Weights of a small GPT-style language model, trained from scratch on English Wikipedia: 26 layers, width 192.
Each number is 500 + 40 x the weight over its row's rms, rounded and kept within 0 to 999. Layers, rows and columns count from 0. Numbers have three digits each. The size before them is the row's rms in percent of the matrix's.

# layer 3 attention output (transposed), 192x192, rms 0.151, rows 44-63, columns 0-95
096:496516508461473550452479517519471523483536503528443539516466458557493508519565559460394501473446492485459514488527569523523488496476473407484467510494463503563548550460485515459486437474462463498453493560500569485543621518552550519585559483452527468525466428530520478525491507499465406482
098:450472526568502481528495527517439505526465456496447453470487479610515476517413424515455503508460512492522473523445511545497491543534523580541535473554472476487517470494542519537489480468514514586516521511482560501518548437524530480447431474466511482548490576511466422483501567559498493556
098:502530537470520547443476484479462456388500471559501456478476484506485503504493428454505471510521505512570478512501523520499548371536503455489600557467493500514470468525431504488509491486475484518518501563462479485408486525500490496526528473489505494503453460511439499505485518555557522471
093:486469506554471505527440540479518533533480517517531555465496525562467551453545451475414486519514540515462482476529529546481514525482491492463522484481408393443531560553535469430460553498496529493529491545444411579514489463490457515363519528542503522620484527490530524498466538520495491454
101:534504465422496481591570478488500511463527461491455599482457490529475528464453511530564507529437499553549415422387459489522485504566516542515535483518560452458476463511597453509477542523437466547556453514513464513519486448516546518489461448530487453468527381533502449540472492501559516467
102:435483536448417481577529499546538480490550487545530549491419468479471529449573537485527439420507500456433478466488540478510501423496451482550466565478527558468473477508466500475565543486478525498505532472366572491485510513485470453508555383490482569490536484498523511506485446453489482543
099:493469545516513552492468459522507450483486520463464556517530550428564422478481455511556465458484491505494577491496446536466523480467507507457575494531522542524498523502448457527450505512558458497438513492484497492522488522507501508521555485534490522508505496526521570501483527582420548500
104:484508532436483489519541432443543517542504556522526536497507459571527540520547541469506472538550494523528507536537527523507521471457543470503561535451520469510507557554544461515500478497522577508535559519521496481542540492579475511453494467437518571507509525457521475521466495522420513477
099:491522521489544476506493511592537533480486512517520434457505456517476495477480499418551472503400465527496541467361438533470459442576488513624573465454475488530468476491437510527446574534425466470495511499422553502477447525546478521525492492478497512477575457531490483558554441457547471491
102:458468456492512521548458500571496483491522456542451494504526457491467524497571478489457536467510463474442587562510512548452481572447549538522438423522446474533488459520505520565476575505436528524474483540526475413496491538513568416524457498446495486480511552464466474472476478461429528538
099:550477459459528504455505473464579556544460387416549552422523487515526445552491538458468463485479450498489469546507549525516451469541572512562524516493466489498459532475543526500486514430515484536484489520519476492556427471530462554453466501435539495518440522524568447470495470520557494472
097:432505501453551435539445480497476488544516521505469516513508507507507504508504544469507405445488462532503523496490487524464518514497531510493557490451559439474531487567491434479527555541493540490520481465529428490544515587542502432483470520504528512487524479463517461533447495503440481511
105:443487593499503451472618485451520515505500480538468482470519507422536479458532496560559491519506505457447510507497458537541601550443499490578442478540512566471503502462490483479433472529598552461518480506513501497465536461499505462463520548436520532539516511471522473516521517507502479448
092:523515440528526422458464567534585443424534522485431472543466481427452511485542527459504515464439509517531454537444535497488509544514565518497493554460489485475539582512478498514506549524471492441489467531549537490581484531513511450470554478440501482535562511483482472462470420527461541440
104:491502466457487443512488521446454463482525576478469468511547515443423529443528465460485487596494542485456543579545456505555494562530540496442433446506530517506484445486469438458560503524526512497419571492480545452472503518551516523515420440488486474491473483509529475566476504514499511492
096:471453569471536550456469518485561443493480548498511457480536468459496455558473497501503543455524489510455546582542457510527517484484576517499506571488475521383436476470459459476515491528505415481493539506439485580560504504476468526511454524525434546528471514510460401455387460518418519485
098:535485461519514513450495507539513497562506462501464539507458502475580512443507530418497489417546471522516525455518534478495530409457513527502520437493506544514545538520491485499465558448466591491513589484431473446531484498482486484412551499520508520476486472419520512570514546450425468514
108:475465497517448494455501482496467512499482549569487559469494533475519519461478526443527504488537437435531495543465454501489473527493415528606533505466426520464516536484477497548562501494484557502557482457521480482521473523490467509517537511545516546516475510561445445571565502516474541523
100:519498551462560500535486496596482454469428447461473473491521480485532511481436446541492508501452458439572421541505499505396472435450481480494452562476508510506480472514547503447502476540516497503427472509527458458520510588477574422484533540466550493493507509491513519504444507510509487520
103:500443448495481498531492481478488528504541459520522592551464526487572575424463519511487464484567561493530480484524476481590477507513522429487503472526544500557489581548396531511475571584491528541541536553545542515594521543494473432554565445512515518464477532536516503492536460475484503469
# layer 3 attention value, 192x192, rms 0.177, rows 45-63, columns 0-95
098:516500523509557501524523456486489522392463481467518528492471461439494517539596498547544502384536490483502494399522538523479566522504525462486521445483551450513492536507497507590547469566474454466465516486502462500444507508615511514522487472546489478395519451524544529528510399428456529454
099:522440563508531497486453528503555458539497546481497558492521529554559462528501569443483576501501521496487499454466495501511442461519485501577362517539457539536489546488487541547470418463465486507540551533486461414629444551480485485454514516536570503565526565520498499453528526548481502556
090:458553513517459480502511553531414563565489520416474522566522510491516543535513473568526561467461490530446450535476503567560510430502502485514532511424545579526426522504460516548504480525535529500468542497476488442524497442502464506408457471472576468442474478535496450534506520434481485509
111:505430479539570506530476426442537434464462477474505460511521507498491518554509478433464499489543499435517510492499505459555479473514401511427545477451489515491543531506485573497538414497512505494531519469453516510501509513406550473438497545489476456572463544489497542501511506519470494542
115:464460466491499542511502398478480452491517499451500546460527507493445482483518430425443493571512499450573485479526464533478434480516543452493518460538426522469529442463537464451459448503521516503543479487534474501536484457429425497507505577504528465502494515534521539511564582598530372549
097:421488425475510515496526461477479479509586562542545457502560544486458502471509502475525505467489481569473449510549501471493443483583472540528525457501517477509517534431527554458545477443540510572523513506496416480494489569437546487500506508522530512540534459475513519418569467548503468489
105:441544460520499467581482553464518515397495520506424444512483515477525447482453434507453543495537545517483518509427512544518508547437435539491483463477483498515519525488459550450531459535428420456484502501531530515472462446548517492512571463554505473470516465464500490535457487564517510569
104:463450524520496499463439533483465488480531484439499528448508502504517490516560467451476534522526478465499435503503480416521502474500499450466491443454469525499538434543449533470545438398546400501502516491505551529576495509489460454530533514540522491562465533552476580468521590513496532545
104:468561568500499508478480476495497528531474458525570520499520558540506492495488544483575503465511521526463501443466492482439523526545448540539546534454511513458519531410483572453527462478602568512495503530448573582528500572494470540492579502443484480438449502518485495485585517500576483492
098:479535514497485577551491500498416455489554490540497441568463532494467546464526484504488533465462554480520535489394520472527507506426485529466480476517531453475537490554490471510452507561490529533600442471514472496448567458499596531483568556481539481461543509454424547476504514515442475499
099:463483521567438555499480476550453480495466484485457478451465466518454536456506550462545533486448475499456508541528566526507464426574453477517544527525494481520484480501468508440534476453515428492445596510451475476563536463545468515400503476492450504475491504458485566506476554527558484533
110:537533452483522497557495404582449533505464471548577542511520541523582495549529456491459436444459518521556508479438415416478487434478510464530549521445512487469461530495529481541559528516474421506568558513475496494514472565569487560519509484536478498500537522510431579492485557534542440569
094:472492557484523457514485489436433510566472503531611559478449550556550569521460477522453475499469502542436492485575452521530489469472461515495488495590488494506460469524540484435529405492554446519519529568472464531552495443498524533470475533525535497516490516535535442549579537470521529514
101:516481571565552500496456501459570446527521486539540473525561512537489552524508431562526543483489475449581494483505563536504523545528498531522538495544448500455490547511483535501487511535429460457444448474550602522488538568484496486521439528510441511561461500546492460471519496555545484419
097:541515500453484400501480487496530550548536474495544551491546555485544450485502466439503485469489515526512479414442505465442393503502506515528475476595587407590499474521527581503509530474557522564511528522510512438451492492517456540495493510540537453488507538520529482473521534543559434487
100:468489463516448486555510499483452585462538524463523510453533488452449453477477526496561554547503520514486507554472546493450503448535447489510512473515491498477528520491509531440442426479491489545460460529559521528517509487523512547455451497473503461517448428527486528513506506455539499516
114:465522487549478506564465497465583470513537477468517480475470421466528517514472519496500502563558586536491537545537560512507529431528514569510452527503506423485479507504496464417450411429516454520510474571515557477535460523539555551487527496558465453483574516487494505527528524517538499543
103:496506490543553508489553423501525490528562535476513513469463478589541481508614504512475517535431495532362531499477435478550491545506487502492527515472591514509473517498471472598575532494532491506518480535478491459552553590491486532466455525501486546481487471436489525428526457473539465491
112:495415482522553490607449435462484480446491504544486499476451522505477558425453505427507458477525492505443501495537524494504591534447490461441487478540507545499508510466566517461453373468524516495466577485468445561499499489487453497498483565529495499516498484518423574521579486565498421514
# layer 3 attention query, 192x192, rms 0.23, rows 64-116, columns 0-95
113:601482520528506549516565580480464558485506522520472498500516498547514523394516519434481550519504463501531471504452425460505466525507527564470512484502491503495447491424501487500494530504508515563534428518448495502411509546510564481453504511424498506559458443474532496528480408511562533570
092:560481552483522556486499572498496479475566479474484527467472564478523505431494507482467500546536474509535508519497446478545530521532485488497476526472483557539495553477531465491449489433523486506485472589426443517425605454563583477512475468439476554552474485454542504490529545472524544526
079:506489476522548500512523503516569446486469476522495568483519507472528486502444502553547518484533428386539531487494515571543615492522509535492478541540499515519492497521487544490449460480446510544541492560456452494506519474509558522518527527519513480503531524491398377470470421464524490500
092:522535525566539435528547543516511548465525491509439472462461522558499556429494445460479510541497536497517497545532494507489508545438547465360472476536481574444473566480535461536535489474550467482511475363479466492494530507490469491452481545466466482518438458489445434510495537548597540488
097:449486548433510543496470526457504528476536445535565475439530498510545585444467627466499468514569526510523498509516476568514451556440491580480525484501557544491496478415499529480490554432455512450448522450486473474480497547511539574542488496489387531513468501446504509449441455472528464508
106:578507512501510403489504489495442533438440511493554539445564508497513493489493455487474503576487524468555488477557512448473400560472481482494526527506496477473455560466504507468429493483450449521485459526493434541588536488440508469547555474502476534428499563442520522517517477467472457483
098:525466422479514468427516509479401514564465490496573466524439489493472471513482480526544490503424538516506542457520537479543530415550477422540488541463494549529535538524472523496500537509475450477527495496576484439526470431558514468507523501570499436515576517460460439502501481487431479540
100:507450528541548577504519482504493534466518424513531533459516503515528494460525478542457534484536521491574527477562544484562501514512544467541490540483576515524545480436417428443524450462475455520527505478511443481619532605430574481559535567565480497610490494470521492541449537483506566530
097:504476502476425464439464539555539469448517469529520406438409475506548494533526530501495508512488477518477503565544445456495484438520499573527552508439450512466538493512478431501447491516527546548495510525523552560539441446504505493500499558542500503464528519524499466504625537447538527427
090:557503499508490502490495565462520450500519551488485444437505446445517548484566480555494575525521483522522436491476612516435493454476586464482450533500477485508493515458447490542481524498520530499465504482568522547456492553488488423462610500491573498451476521479465448464505541500552486492
092:525597480498503491551520462485576550474505432527469526517512502479450458454498443466413552477488490483469463510481510524468520550497514488528558549552509482566438468474524506544509517540565533546512453495351478486447467504444502484532547513584561512529492503519459516489453500514504514515
106:500493512559456504501563497493542524482463514602443428514489526495495534465510526454449419507481477503538527510437474464534467457599430480470522466491486487533491466457526563488496503471567494473426458509524541437511607533419515575492458479472494483506509593512441544490455494543577444474
109:437483536465447549484516408455537516480495493518528489467467548542545534493465619485545500520459428541515495537411477521513455467508514514457495513434484519502517566513526520475469488462482459490480476484536516539381470547509432443440529544509497543539459430461453499517512429452520565512
099:474509525489512475508506469545578454500509551518588495529522519527445498517472462525564504440500442620431457458539520515490513552445522524452518517452521514531516554533458486497545487492617501443523474512496500511529588492514484485530449474532515522528458440456447457550547456429483479502
113:436514521483411484493509522493510498504493500453513568457444453511480535511570581518562546539523511590479491510496494539550584541489523567520437511519417525525482415517536562560447502486444465506475526556498538464474496427519489519451574491474573496459509524493489437572506454538512503484
110:475503490485474481441560434489493517508460493541517555423519466500555464508455443430470526507522519578523425529519499496502438521541479535509455561537542527447437557492483450521459450457487503491520490471504514530512583525509523527502473503466450494526562520520532569504549548611540565557
106:493508452487597483524457473499501462477579580485494455528561415410457495501535597514512570526518419550576540489440504497512464500515580559439498505469450529455537494433512560457437476518575497485479491471523499490552469472492504506461524537470491524544480497473540538431462518515455484476
106:505546509458565521520528468463474535510438429509593554498463509513488530461497500444530478547410524505552506523481488442365498453500601590519582412424495482522482455518533445538517569491524509539467454459472500520536606528477477488522549574531507501474457495505482494537525493408545470467
098:473446547477547502541529488490551488416522494474475494526506540521529503456535429532536497533506454509467531497421496512469483470480522490534465471533449421569517541394510431467503465533471500495472461529469537423489500471514482552510436488449538490536461481547515470523428450449567596515
110:438529508524475470552524533539446465483519510507522442514498425510494596543509531476420478492465519503456468512396510506578469512472560488464458504431549511518513522555495481433521537441580458473450441449391464518513486487549524483496409515517500530497574504533495455525491505535546510550
100:491543449550522538467555519547539445557464456505479542456479556483600463508552529468454522468564495414520564537527484461505467481458458509438579500533471512481514471551472480482504506457541522590457472474442445480497457480497498472460500521436567488524435496481457632455565521554459508497
109:517492472520474573466414558461461485463533491483485552488486472514466475473499478565565534541479511459382495505519460558477603518534615507472489501606530492458513530501541465487492524503443509483537394523481448492483525493547499564525572481545488548441441508427516458535512447575463489575
114:612482515463525424450534541484443516495512495465485526466433486596514540480536508491556476471453517476499464499465476489505459534513464552486462492508493530520438468498475499547504474466542460471473437478479486448507463522496513513552438438558518509503537461588533470478576526507477534456
106:548446511480418556554425545483470508446535505466523543499456527504444539488511522528517501516527447590489427477498479557477501566493443518475525518441524511508485520446525522544497517497565471479514541490428547501543512494522481475407534461486502510444493585563452539507493526509452505411
114:443465534563483515538484510509539522461500507496494486512529521573493513517541505480447546436539480568530531493515467406495406477491604520527487506558529518562482451489529521506514482515571561517522510514455543522483579496514472509488444578570469476550505531503478551485440530561453529477
108:427490476446512471583557477454492557521526537553469443531526427522508421540531494466531428554519503519510524466537475482559507515528483475458480532523458457435533494563459476452495478525503424539530460500474473492527512522510456556568542508501544517531497554488584554477596484461532500531
108:510466487537506541526536480452478367451516495511543448542456532530556531522555492491491517456511506509517504529516539520510524565548485589515510526465469451446439560543484459542458492454496514516501535499468554487429508554468519531445402568515494452483485542459479467482499541455479485440
112:502494461477519446567459468512489409517452486441453441502555510552539472528511511474530493602536529468459475515492570461550540489525473525482471534472495456547529496528508527469543505435523580519454463527466536463517494552499484495429556497554517424441546506493505522552473508530531505400
102:478495493487533576552505479536551499542528537582468415459540480552462541542505566527489526511478522521507467543503519552502583479495482531526487473512452540439525488440501482454515477505501555581510582468551493479496529515546462499480561462441518478345462412406538549483461485472503440546
106:563495488514540486511543472449517471477479410500472449419453511490532554510479495491471421586513388468475515458442553513550600559464492499491497597457555494449492480399483502515558496467564512553519500513503468431524547583542539440454455493483534432460513465512551519461529463485492471486
111:486484468428477548542509515553502509566506511484484506498526542484470378461505526467520435486516514507589534506454529452454514570532488565482522586563511475499500464526520468462460480544531493481488498509416443481519571552550478437465497492517512546476489500568532513530404521495546493504
114:506580483487543443514499420553474557500546501517526457436527507602564511495504518543549503530483480559387492446498485462547511525496541544441489560585511521438414525558548475505561561517450498468401496467512592432524564528486481472460448453551519534472516569550533511444471484459523554514
083:464484567488555549508515584449469579444510524547481471460537497487502482498594538494526534459521519455467482560541450552526493525497552549467523479493497538443476438423494476510499539489476571477506545498515492554454531498469541452547486440514498552492497507494470451483564530587435578473
092:494528486494451428423499549542533535502506456486462544530486533478380458569433515541495455436468546522485500493530498510462536519561413462537565542450415520459510508527514533446505474503489455496500498536446539496622468473465476543537508500533509421463552518527528557509492515460507460465
097:509453480491460527475508579524544497464565502444499565487480488537639500445513487445472462548512448499597491504471478464493441521533550464462453547502424520520439501456513493414568496509509533553515503508501503527523502494472526463472481497457473568562482430508479481475456436456494518576
096:531540556498532520511512530443452527434534538480486398498474482506492533519570544464379451467508455524473412516494473518529465512543494509510558428475506528581466510457511463524498424541450482446460467538447471506457565521506543533500486521425527538500451476504524567480423509515554542522
111:433505509456531509455524471517486442507470486488544530476529535518538526559550453500476448434549504490461488498569562484504505512462525519504495427544510485481569508475495527492626441518497469510493431439490510492571507478440579512462482398513477501531530495531466492500537469534473522494
105:531477454503500463592449468488541444531442473532521511494425415465556463475432523468521511537516517469429462560498509497539469516478499516503473473532480513479498523533498536429474492482539480545543556462534572493559492514573423487519504537496588537465553511452487413576461615466456456427
089:515533493442557508549564445483559507472453481542540550520515537503461519522490487581543418531573482475456498478496531514486507506500434497523494648492516472434517526468488538455478450539600557520548543530497482563478491484476507488519479470435482496497549497455499536478568468531512541483
085:505496431416569492471562551388528497525480448511497425497494532512466426490439530523471513534449507475452506485479494469488530453508460533494477482489545482509448442545486530490534447515483529513499557552578457388512520539512496452484529504524501484540486495541479497532470442591478465515
113:498447549483459549499524491477523505478557553502508506416503485482477489444550533490443447487413432420501508494544465470496483572500486494504414486507541499623529499564417466443489557494501500464514526527417515412541530484456500526523465487474523503559500517517507514528524492530489510450
094:406476448479537510499469400503550504542467547538477510420498576502460513453514487466523548550508485511469541503472459524457510443552484543481532520500520518464542528545475478562453538514457532531537480468521498474556455525505506471474517532468514465565451508480542467462543478453457477544
110:495506499455500462552486507428448449456478552476424486514467534500516481477481487459489487522449526443513509505555530524528536465549517534583582472586444404525445484485610503523541492496529507610508499515596488505546508498462436486478604502529428468502517573483490460512468483415461527498
115:503512531401441537497424443582512509524538502488515555508527480461490525493424446409529457491468518484514489529489530465478486445532496556487501467444541510429480529460491490407466440449488525429459449525471573483483556551476514526582492517486525516474493480458403586519477540496529520512
105:414484516471422463456512485450490424496462458498542515510495492518497538488459498444502485483552521481535477491552522556539493516486556491487541505442489515503507411511529531564509497487529545455521464500481529529472466613509514497442448466499440562555516529518492549449478510514517608504
108:485497525492515530466544470543498555466501439472530519580464514523463397527496521517404516482468511493417514499466477471600450639474495482508553498575475439474477559514540487428513459507546530548496539451499469545514527447485453508484473523541442487474518519482526552485501532500512514493
114:456531545490516554472471458465523411468498518590551417439424481490466466470439491547509528405459480541539481492525436508517500538514519557486545527514498461455431468484478487536513490465580484417531492458582546511535520475500516503455464504510508467490415514483521506500506480427519556496
094:490538528427555546527453537543450538499482528481521578495453470508515549550513533570505471539510517511498537466531425522547540489529546509531483410517422459500519501495515456495479506446484511520541415504472477476582438459516526527489395467541530471527521441511496467527493562513473518457
109:493452444572500608533610497496525492532417452526571439489484490477512447448481480488519525435509505487443515546538500488482469500519507524498559518523573558547536503522450550534509522538454511534482520466478494527406547461507442521562487435396531411474475560491527497531525450468508548418
107:514541466520481519520493529486485465507539533523557459501477506468537493564527478523476388464524464504548518516537520449476532410524526516475423551499517462545473496529528447490489580565498570485483489528540565512516470556557436543598548537482489566534417456599579524471462543538524434518
103:517498471531467507505470515509516478512479470433548470521500462521485518444549507471430516464458539465487543526496515467480462598475518523524499515555507544461486527510516460461467436492555526518509593512468559445520363466513495491422533512542522486422519532485522506520511490448410399514
105:594521560492497508494547536505511493458520565494470495543510509487511531499456500448478509570517485554524466485535538433554524559526428472475526522427586493502452545535470513524556524544516495431538491552514446499494472555496505453545428505524443533502535419467487549570440486508500518496
106:516502517541584550539494523534545533483514503491496488468497462495535548503486520574503516407499523507437551476478538497468481445458388422553524498512477432485496462575505527383521498536537520524459517562524504596465451503543598571480534506556575466535494493544520562451400494542516565510
# layer 3 attention key, 192x192, rms 0.224, rows 64-116, columns 0-95
082:552514462447477528562512558525427486490511505523519561443497492503455583559481516438536467520458504540476473524532540462390550548524521493422458529589480459511527457553486485435486438464571550489484477468507481487511505469513523497468519540482480464507491521518525480560545592432497482467
084:497574524562446519517484522477480484415584550500479452426538431522536470491526487513544445484446493472558498473444539511541464572458446433455466415523496490507490508505503545482459527525463526437531474460486536514497439460513527494472535471553406457478476533529515431424465529507497474489
080:457528492524548539443617487493531490482450518561545422575507489478436480416497431527511528498528518509496486414487526518544522490478535522531475500457503508528526468484464488549577556540478432537503413492492491429462495467407482538493469533510515511424554468408475497511464539444474473517
104:508482485461502503514480517564513513526536481525519576535599502500522474483444483510411528529477495439534525423466483471476521415544483507494537521627532456464544532500474541471555504508513442585524439549475454444529494516542501498525460512481492466544532489456549493465569457478462503504
095:496494542449479459485481487550591494474570471428504474537531498487499452452524512529513480538484571486482530420531509503546517485487500506522478463478555582462472522451522506494496468512445413523537493476429543458450498520479427484483419487476595492499510461477404501445483489524484497508
119:541507567512444451531527554510475508456512478545458429502514503530517508539488510471558569535518474591452518506464495467466548520497514559505417538493537476523487542506519499525568467429512544537508539487543618541487440560525588498401550480516457473462486431508412539461488553470507542492
098:462520479484488553473454486496547532487525505534473439508516467540517466460528528541527509523457493514554442448459562542532518494447585525500526496492444500473530534442540523547525527427492440513475457459480473611503453563540463525482528519571497493499520500530549569507458486511467486448
100:519529544501462552448506477461448458512484544567535512536481533517548551481507465469526552526492465474478491537454517466422465545454435542500499441467471480560540542521519510461449543509567535542522564469548560502510493521479486500452487500516547520403476545491503441472506494498499462515
100:570495472432518482480507410463432454518507437574516458518429563464522521477452511490497472534460527515505550518476428479468558521495476464536580599489478477500462506501470541501505574544511518501535577536439524436526487507496538529441477483447492408537529439522520519485429490504520515527
094:407561489534527456497494459638455455478477513460491478555543436543533442532513576533539584540510497494506484545413447454466545577511450463561532434488513436456518552520473469499565540490442412475481491492550542494491442519543479497457528456551521579517469485539450484511444469499537542482
099:488416476528528516481499499533497582533431490542506469436462546501510503526503497485441465515454504516488496470461448462543534456581537554439489487510473478498504487571514493557480559454452608522523520518553445485540517473445522468581531549452484557446538497453431453523534475460468487414
113:583486463500515506556555465436469507486501483491526501595569528405560511495484540496544519483545574429494493533559451444404537521487491498445444532447471461546492537490497479494521516531500479553542458470476423489497515486485489528582497518449537552604508484443501456494478567474415520500
103:529519464440465470506534484489478520444423498469503477537409513496486493490519469540532498518468530505460609444511463444501481515536502520544544444549469512454483457462418501476482497519487490422420544485459438471509558503477483414529517516525520433552529575544513586463510459523502499532
104:499430517446512469496517534539421480481467471439481482432543478503525526509457482570534436522517531455432493473485472468479465460553483532576486427426547498506469477495522459484509553551481471515427571462480506439487509422486475420529505519489519569507506494562524508478467481556478533514
113:506467478498537464537498544488519527573514444575505489502601492534469424459384500452512459508482485421405471505464453494537488532544533439506524492523485563450541495474483448545592488530553453494519514540533425438489500486509524477596472489523489442540450471484523491456471456570477463519
113:454504546458466505466420469456482505523555449515559525620547514485458478500522500503518557488491552482450539478516457537513496448546499542473471488621493600503489552494502487561483526484564456477501570490497579495471465571510594558452572512475490514477504533562420547571501500487539512520
104:544518565487503540541508487511576465435449482476548500512452513474506472503536491534367505552485580451517492517493524473491574499539477569528512504426455536447458506511504474485522516614466489496383502497532542570470640526520500547467502501512481545449507482497512512500558448526464478496
104:503497539473521476402505548486501543542513435552433476466465551437518526445509538538544519524488488526418495516492545515505523452502468466464440591523446564491468497432519511520470453513520583505468509586606517521491486524524450515524487456424482575488601518525501521492438485510511394403
101:575500588499521534464515477419483510558546510534469421510513464524470519556508463490538499534558410472490452554556472497493499460463561457506509531498491543522519491478548452451472507495549483432495447509467451534478503486525531465519465542506454538462509446475483421455510476554478438492
107:478489428435494431492492525461499490516425540425479596465445488515532454510501546464490436531507454462536449412495468571531441542484479463437579501486556464446515464449501529602517509564435510533549526578498493458503476599502439498470507502491506492477471513487533481478536516491431464473
103:501465469525531509501530477505474468528476490487529547472488538471490466473473408548479544467493475559483470477503473584579442510508458481534516551518457454480507483524505545521492526441505536571522524497530525502481544483567562527513478406503479489563529485501506468521507469403452576521
109:498451544527449532513549495522545504471479470511525450562501488550561541520520477501563478499496490491546445465519456548450469491473491529488486503530502538506520496549395533484604440490509547533468489516494554525505528497479476403533455508478556453496500433572526481538532566513512452443
114:498497543524493475534454520381497473568509441526431498558420524487526495582477481509494537512471527538505534516517503518482514495520463490518469468505551509495517573512493471467486570535497527558555474488512508608526511564532581425551548534541525468548489528519487480505561459524539446470
112:450435417503471507463491443483487500503540490498503488496494463527540519519537501501515490539472499511476493548535517512513533465526524408503460590495487462530497455498504432459497454532420452502489511487460478423489451479469469470483444561409503610508516516568492537519620488442508476518
118:499495461435514463495506544515490466523537486583485506422481412406568502519456519516521479508507486520521489520514463479510489523505443482448516491489497472524572500582512448483477483503490504458507458515527470545380384451528497460515466461532514504542514501430541447492488550505445559482
115:572536522513510495513488529430524434479514520503528472558466489476511512492513477516438511543512558490552514578490496522497476555437494549476522533525499517554552479526439526493439588514575580582484528500545461490508494467586579550509572506396488523459548486496430463539528585598470550511
104:482444438513543445496515537429518517503529598453452570536529485477481497511476585556528486580520429479492539568454480507546404454460472508538482545497435530558501513421486574483518497571427471480507493520500509501477460489463533427453455498559454531500563509516526432445405441471489511557
108:545598458471484541491520523459435546592448482495486489547477564453479545525487553507530541472435533553523484459528488478451473545451506445489455490512446460432527484535449491490511508563521516432549532563538595491528524524486522486498501485517454588547525490500498468474522558537436512499
105:535559516445467474506487435491545509486435576516501484522525518452525526456501405499484504512464514475421552559460593460476494475483528504459455571503537486489476454527478497560539511544512550453502484494511504537529540494527402530538538526479511490508553532531519449529565503539471460507
111:504490522490457510564540554510456493534567525436534494500493485460490566522545481526527535517534517485460526501495586466539460478544537468456541465511407486507527473560526520454517520518519605446508501461493525423469480495480528500511484510473554516473517556589523440524454492486521557511
112:489496520513557546464515547504489580494491495527538551461471435511555545536418491433510474437511505507580481533520490470510529555457504496546498482539545553500503532477458527506424479498491579470473528523449483495490567486497526465523425560502440536509477450535540465564514464505544468543
111:509494502614483494518480515558397625555460520541469481529537523484546485511527516549456544464534513503556477440642565536488529515556531488461544453515541519416502496471578518471555513522465505549469527534521453509483451498548553542529448488436529512480458485513521423465447492460511465509
091:583467541468504494562503546536467442533518571457571482516507559490496541481508553493458474504513488505510489483438579515553542513530512529466522512477505512532494512522507456463483535480459431494454449511553465467545476541574571514429534454503490462596453490480420487502464476581571511487
086:475419516471473558479505518455418551523507483491598471470483546543468485491568471481426518574580507547433496521537448496469471461530587513510488506483505505516434427532486551491536450447495569533489526518492468500489508515533630466544424550470520491531464532441492522484504516482488505499
097:477563540509438546534533489601465469492471516537523543511449517494503546498488524517497567462488526480507544548515511500460506527503588506588497553372489556456488478559470516519478488527427479485536494452513533503532490445410489519502486558494516470450494558481505501443484491512561486448
096:478513484483535399462612515491520517499486561473491510527508497460532560514482518449433525530556551529524483489504522430508548540505455534440418471500502499475513576423507497507414536495533529583556406535513391484453435430473524483526503533513470499573471464473562475514525585523498534527
107:501539508508557564485509499475459468556545501463505541521510517476547483490560527505468578469575550492493550484429456542510428521536462491449494528516509543513485466444530477553453507460523614545559472486542557524493438527499421503496499472500490470501465525589512478436501541527562491494
108:478520524503463425519514520533464552489413502495653479430515501456521438503484532508470486503478531531477530453514472544493542484459492577517431556497540515526520498447458558515525561504530448479509515455462477466523482472417564440481542535479502469599472479526458484574529418564469457466
099:457515505516536515438518496559450469498482509516522400478422489506525473489522467557506483516495479532536588539559614458486522487572481551479469518467536482502534466521543456446527524496548510559539524493509579489455449459490431487473599550514479539458520491517419450522436524538438499466
097:561500513542496597459467467534533549529543525503471504495575532436577538458476494546422508447511540498492467477549525474509520484497498511507515548517458501540510414439471451509441489469484527395506475547449497532497561597415485492507426482523461477561564501504517444595452587408479473561
124:448521497551449509583490490511514547515528490546438539453476519481525520490491549501478434526480532541440466446515471504529508471433569501531502451450538497471499532501568487447443538544474537460496444448525479512447469446536450479563526539468511486510538469488426465493524570538540582493
100:498462595506520506476457465513487595467504539528439463552562443503561539491537515529530541490525507535534513460497413495475543443420504462485549507559479539463435462493514532502540561485468525514473512527538500503457569580426553538569499434581512556576505477529445544558503487489475449531
120:474518474470477469579467622535586535544430496475547545571515434505534540488446535512535489582508475528464551520379483498487432494526489426519478546485426528493499513495467508501508487518551571451499465526509454488441517482443468547497486469479514466540536489491544550504436489526438477517
111:465511492495464529546485518488439503507480440574540527508509465467522491499554462548537559465509538466490480431503465553421490539428531533529453491472527548545509503489525524485548424486513551503537487509480467497407523458508471413441492481452468519508495505514491478558534487558486437501
111:467493502551571462470457495512527437510514505500499542524471476501515487499475583468468477535578507508485530482482466446502488509529492520504460416562446414507513565422456542525469456528438524474486527518557535530498518405523436478505517407498543530484484590461541530498509389513477514496
118:569453544415484517514515492536487512488445546431532525530529559485468586488498515498438570477508514464524499470429445509556463487509540504490414538488515510464466567479427526512453491508519570543466504518528570504480500516492520490476482494494497573437495512506505437461467550475415540471
117:521541502478425459391441534545530480423498504505480538492513530485461536513433453464516466436581530455553468486465456511608500470497432443477474534529534479465488534493469475540516523522415489490450508494444544473467371540477436506510431507442511516501537552450560537488532482564558463466
109:518526481518515518365511499555525496453477500535504418491454446539491423492540483533483510449508541580538451524525548513473480497530440490496515549492566566517507458443507522603514555497510493498500564476478524501543459539437546494534515435508462509485513543500533527520485443526494500556
115:507535538530521448453483532473477484540553510431474500409517430509476530466542454405509454552542511491533523549488516491500474489508509565573471466502411568506445507466523494517507502450541485517488438571516568471453454535581518481449535507541516547574514526417459468552494529530560579455
114:496506503499457547403475524492565504534463527392595441499518520461509454451490537558519559521497538494542411485577444483488521471495543533534478438451468519508524520492501426466410573451498543465529524479508467515490528503501528464509485474431455419499525510490549575523520465398483539521
112:546486460505485481448466502504522509541491520570577471513564518541497500541546572573566464584508453533451521466455465516488492501430476564514497517534541490524503455521474519478523528511471537421469437467501472499448542491446428493472528383521515513505447458524445498482536471478540489492
112:452481486517562541478474506450446544533586434522497457472476498478431464471460560496524527478474532553495512476420460465460498477503592506494486453419437437506475488537491548493520470452498611511480524478410545503492491602459446478513520449528554474499505470522568466499485517529478513492
113:493448559432487525445536432435449548483459553526437422569474472515495496495454485478412557474503530502472513497471466537525399575454477538495492520438455499549428454443486535524494534490438515524495472493508507444481505547500539562553504496527452518493460517547519486525474543541547491514